config.yaml
num_hidden_layers: 9
hidden_size: 128
num_attention_heads: 4
num_key_value_heads: 1
head_dim: 32
intermediate_size: 512
vocab_size: 8192
hidden_act: "reglu"
norm: "layernorm"
norm_place: "pre"
norm_eps: 1e-05
positions: "rope"
rope_theta: 10000.0
rope_fraction: 1.0
qk_norm: false
attn_scale: 0.177
bias: "none"
tie_word_embeddings: false
parallel_block: true
init: "normal"
init_std_qkv: 0.0479
init_std_o: 0.0479
init_std_up: 0.0479
init_std_down: 0.0
optimizer: "adamw"
learning_rate: 0.00373
lr_mult_qkv: 0.5
beta1: 0.9
beta2: 0.95
lr_head: 0.00853
max_grad_norm: 0.5
warmup_steps: 407
schedule: "wsd"
decay_fraction: 0.823
decay_shape: "sqrt"
final_lr_fraction: 0.1
batch_tokens: 32768
max_seq_len: 256
doc_mask: true
z_loss: 0.0001
train_tokens: 158700000
max_steps: 4844
dataset: "wikipedia_en"
Each number is 128 + 32 x the weight over its row's rms, rounded and kept within 0 to 255. Layers, rows and columns count from 0. The size above them is the row's rms in percent of the matrix's.

# layer 3 MLP down, 128x512, rms 0.0773, rows 100-127, columns 384-447
size [102  96  99 100  99 101 100 106  99 103  96  98 104 100  99 102 103  99  94  94 107 104 105 100 127  97  92  97]
[[105 216 107 130 120 168 134 148  92 115 161 173 108 144 119 150 134 156 134 197 101  67 153 139 115 110 145 125 129 108 149 114 124 111 163 104 150 110 119 117 175 137 212  88 113 138 106 152 186 144 138 128 183 131  98 168 165  98 114 134 118 121 106 174]
 [ 96 127 124 168 105 192 208 153 125  98 131 169 116 138 166 100 119 119 155  89 118 124 133 170 128 103 139  98 103  89 107 138  95 132 135 104 108 134 116  98  79 109 156 112 106 110  87 138 183 148 133 109 131 126 230 142 113 160 116 108 131 154 146 186]
 [172 121 138 123 169 170 118 105 150 163 126  96 132 121 183 131 219 144 170 129  90 169 104  98 124 195 103 116 114 110 155  50 123 154 118 116 150  71  76 158 190 146  93 138 120 115  98 105 140 134 115 132 151 126 156 144 102 121 146 122 151  95 107  81]
 [152 131 176  82 109  84  95 150 136 123 131  56 111 137 106 112  97  88 138 135  84  88 138 128 102  83 161 128 109 150 123 139 142  93 114 116 127 155  80  31 134  69 166 170  20 102 172 148 132 166 110 135  92 144 102 199 127 113 128 154 119 112 152 132]
 [168  89 152 107 133 104 108 154 128 110 142  73 154 147 143 140 145 141 127 130  95  97 155 124 137 123 107 179  99 183 119 115 129 114 119 170 136 131  72 109 111 126 192 120 118 163 131 129 137 122 114 127 142 171  80  58 129  47 116  63 140 149 142 151]
 [144 150 142  96 105 130 157 167 104 160 126 145  71 118 124 115 122 154  60  85  86  96 109  76 155 143 203 121 155  87 115 182 107 141 124 115 131 154  78 168 152 115 120 120 148 159 164 140 107 130  66 153  93 162 136 110 140 144 104 139 159 106 166  97]
 [191 204 119  63  82 134 131 174  65 131 144 105 178 150 135 153  43 151  96 171 150 162 170 135 123 128 118 154  84 100 183 144 138  98 134 126 193 134  65 127 101 180 139 143 170 163 165 163  69  91  69  92  98 202 173 119 139 135 130 112  98 112 133 167]
 [106 174 102 106 125 108 194 137 127 107 197 203 140 171 135 149 125 164 100 100 140  81  52 152 133 122 120 107 140 129 182 118 166 118 120 101 117 117 114 163 155 146 184 137 147 243  80 128 141 132 137 130 159 123 186 156 168 123 143  94 168 147 127 112]
 [ 89  89 161 146 165 162  76 135 101 126 160 133 127 127 120 112 110 120 123 109  77 117 109 119  86 110 132 129 152 175  90 130 101 112 137 181 194 112 123  95 145 171 176 158  74 146 124 162 122  86 172 133 133 122 106 107 164 142 114 156  58 130 117 162]
 [121 114 153 137 134 168 166 159 131 156 175  92 137 157 113 177 158  95 158 188 108 165 136 118 155 138 149 130 111 162  80  90 125 122 119 154 129 127 147 153  96 137 104 132 144 109 106 112 118 169 127 105 167 135 172  84 127 175 138 195 185  79  93 123]
 [116 111 127 103 127  88 105 188 120 111  91 172 121  94 117 163 136 109 108 101 133 108 113 182 132 206 121 135 134  89 149 107  95 187 170 162 159 129 135 132 104  94 134 117 143 162  79 118 122 106  88  83 164 140 144 146 117 152 109  77 101 134 140  79]
 [141 120 104  84  76 150 154 125 122 154 134 139 126 164  94 124 114 158 118 152 131  98 104 106 171 149 118 108 151 103 154 124 122  75 139 153 154 135  35  94  96  89 131 220 128 138 100 135 116 158 157 124 108 152  87 135 125 109 127  49  91 155 115  87]
 [169 113  48 173  97  90 115 164 166 189 137 181 140 121 140 138  73 123 101  75 140  91 154 110 139 115  74 149 109 104 104 119 104 127  98  97 113 173 169 168 170  97 165 132 123  81  81 107 146 135 114 140 101 143  78 125 134 102 171 144  93  64 118 121]
 [101 111 154 165 133 138 117 135 178 122 191 121 124 123 150 130 114  80 118 137 147  79 103  88 143 101  88 176 135 106 107 151 145 100 131 130 100 164 125  50 107 208 102   8 130  97 138 145 211 194 119 122 125 159 112 128 145 147  85 114 115 105 137 135]
 [145 154 119 153 157 130 124 141  83 115 118  83 185 123  95 107  92  90 155 108 115 115 201 143 128 176 154 121 123 133 141  90 107 152 149 111 125  98 178 193 139 165 126 100  35 179 131 176  97 132 142 144 135 129  95 133 151 146 145 128 171 129 142 135]
 [138 118 141 139 116 149 110 113 114 153 101 128 137 136 139 115 179 137 115 117 168 180 153  58 116 133 123 133 102 111 112 112 142 110 126  75 170 145 177 126 108 160 136 107  93 123 120 128 150 107 132 133 100 107 109  86 129 140 119 123 139 131 179  70]
 [ 91  82 138 154  95 140 100 131  79 125 170 114 160  80 154  67 148 128 141 129 135 141  57  91 124 148 142 122 161 120 139 206 212 167 128 154 119 136 110  83  62 129 114 112  90 190 189 155  70 160  74 101 161 147 103 167 115 143 136  85  85 202  54 111]
 [106 130 126 142 160 118  94  79 114  64 107 148  99 149  92 105 187 101  91 128 120 166 142 159  95 115  95 132 109 123 212 132 149 108 151  83  73 210 147 145  84 154 152 163 151  99 177 117 200 129 130 142  99 108 120 101 154 166  71 132 129 134 136 139]
 [ 87 131 133 133 163 126 167 121 171 139  97 103 130 138 183 145 116 120 142 125  63 124 116 129 128 198 188  87 201 134 165 174 151 138 120 180  89 119 153 106 153 109 122 145  75  75 153 123 157 131 142 131  97 153  88  66 122 172 111 141  97 149 142 160]
 [128 161 147 131 138  95 119 129 135  69 145 123 159  95 157 110 129 108 148  93 195  99 186 171 163  92 143 111 147  33  71 155 120  83 128 103 127 142  94  95 150 114 129 159 134 144 140 158 182 160  82 145 175 131  93 200 167 151 135  49 141 143 130 143]
 [132 147 131 107 132 126 131 124  68 136 106 106  62  91 116 121 111 125 137 137  90 207 131 151 120 108 166 115 122  65 138  94 138 133 108 135 169 145 124 131 160 128 116  76 151 103 122 142 151 185 161  73 140  79 166 153 146 124 141 118 107 102 117 150]
 [ 85 124 139  79 138 104 136 154 136  72 130  67 143 189  87 157 150 151 177 124 155 160 155 111  89 133 191 109 138 100 171 134 197 117 133 167 126 107 141  40 162 145  81 184 150 128 125  99 160 150 170 150 147 130 196 180 126 123 117 152 164 126 132 118]
 [127 135 133  59 118 149 118 152  73 157 151 144 130 155 127  65 134 121 138 157 134  84 129 104  90 110 141 135  92 166 139 118 141 152 170 145 112 107 163 153  71 159 153 154 102 159  95 119 156 109 118 139 130 158  88 108 118  97  99 133 178  95 167  77]
 [139  77  88 197 128 189  87 167 108 128 138 136 108 104  74 113  84 141 112 158 130 131 132 118 111 126 170  99 134 175 136 130 115 174 115 177 141  78 176 165 133 172 123  96 131 137 116  99 100 135 187 114 175  78 109 112 204 143 133 135 118 129 143 119]
 [101 130 108 104 122 122 113 143 155 155  97  86  97 138 141 137  93 175  74 167 117 125 162 122 147 108 145 169 119  67 117  88  94 140 124 140 170 105  74 124 169 118 181 143 158 107 125 192 134 122  85 156  77 119 131 122 161 117 105  71 104  97  84 145]
 [ 87 153 127 141 147 103  83 123 155  94 147 175  94 118 148 136 157 164 137 134  94 159 198 145 174 166 116  95 105 171 114 125  85 143 122 129 114 153  99 219 148  73 169  83 149  55 128 102 141 110 175 134 103 146 143 150 137 134 166 199 153 121 153 129]
 [194 137 146 112 166 165  95  95  78 176 158 168  73 127 149 111 130 148 126 174 186 129 133 135 120 173 135 177 136  67 110 155 173 133 104 212  94 103 119 139 129 163  61 148 127 118 125 131 157 106 177  59 171  55 137 105 155  76 146 128 135 169  94 114]
 [125  97 152 126 156 164 192  91 150 102  93 158 110 124 173 147 154 106 126 106 162  85 153 137 143 142 103 162 138 129 127 108 114 116 142 119  71 137  85  92 127 114 119 169 123 129 113  65 116  74  95  58 141 149 141  95 129  63 141 106 138 136 127 112]]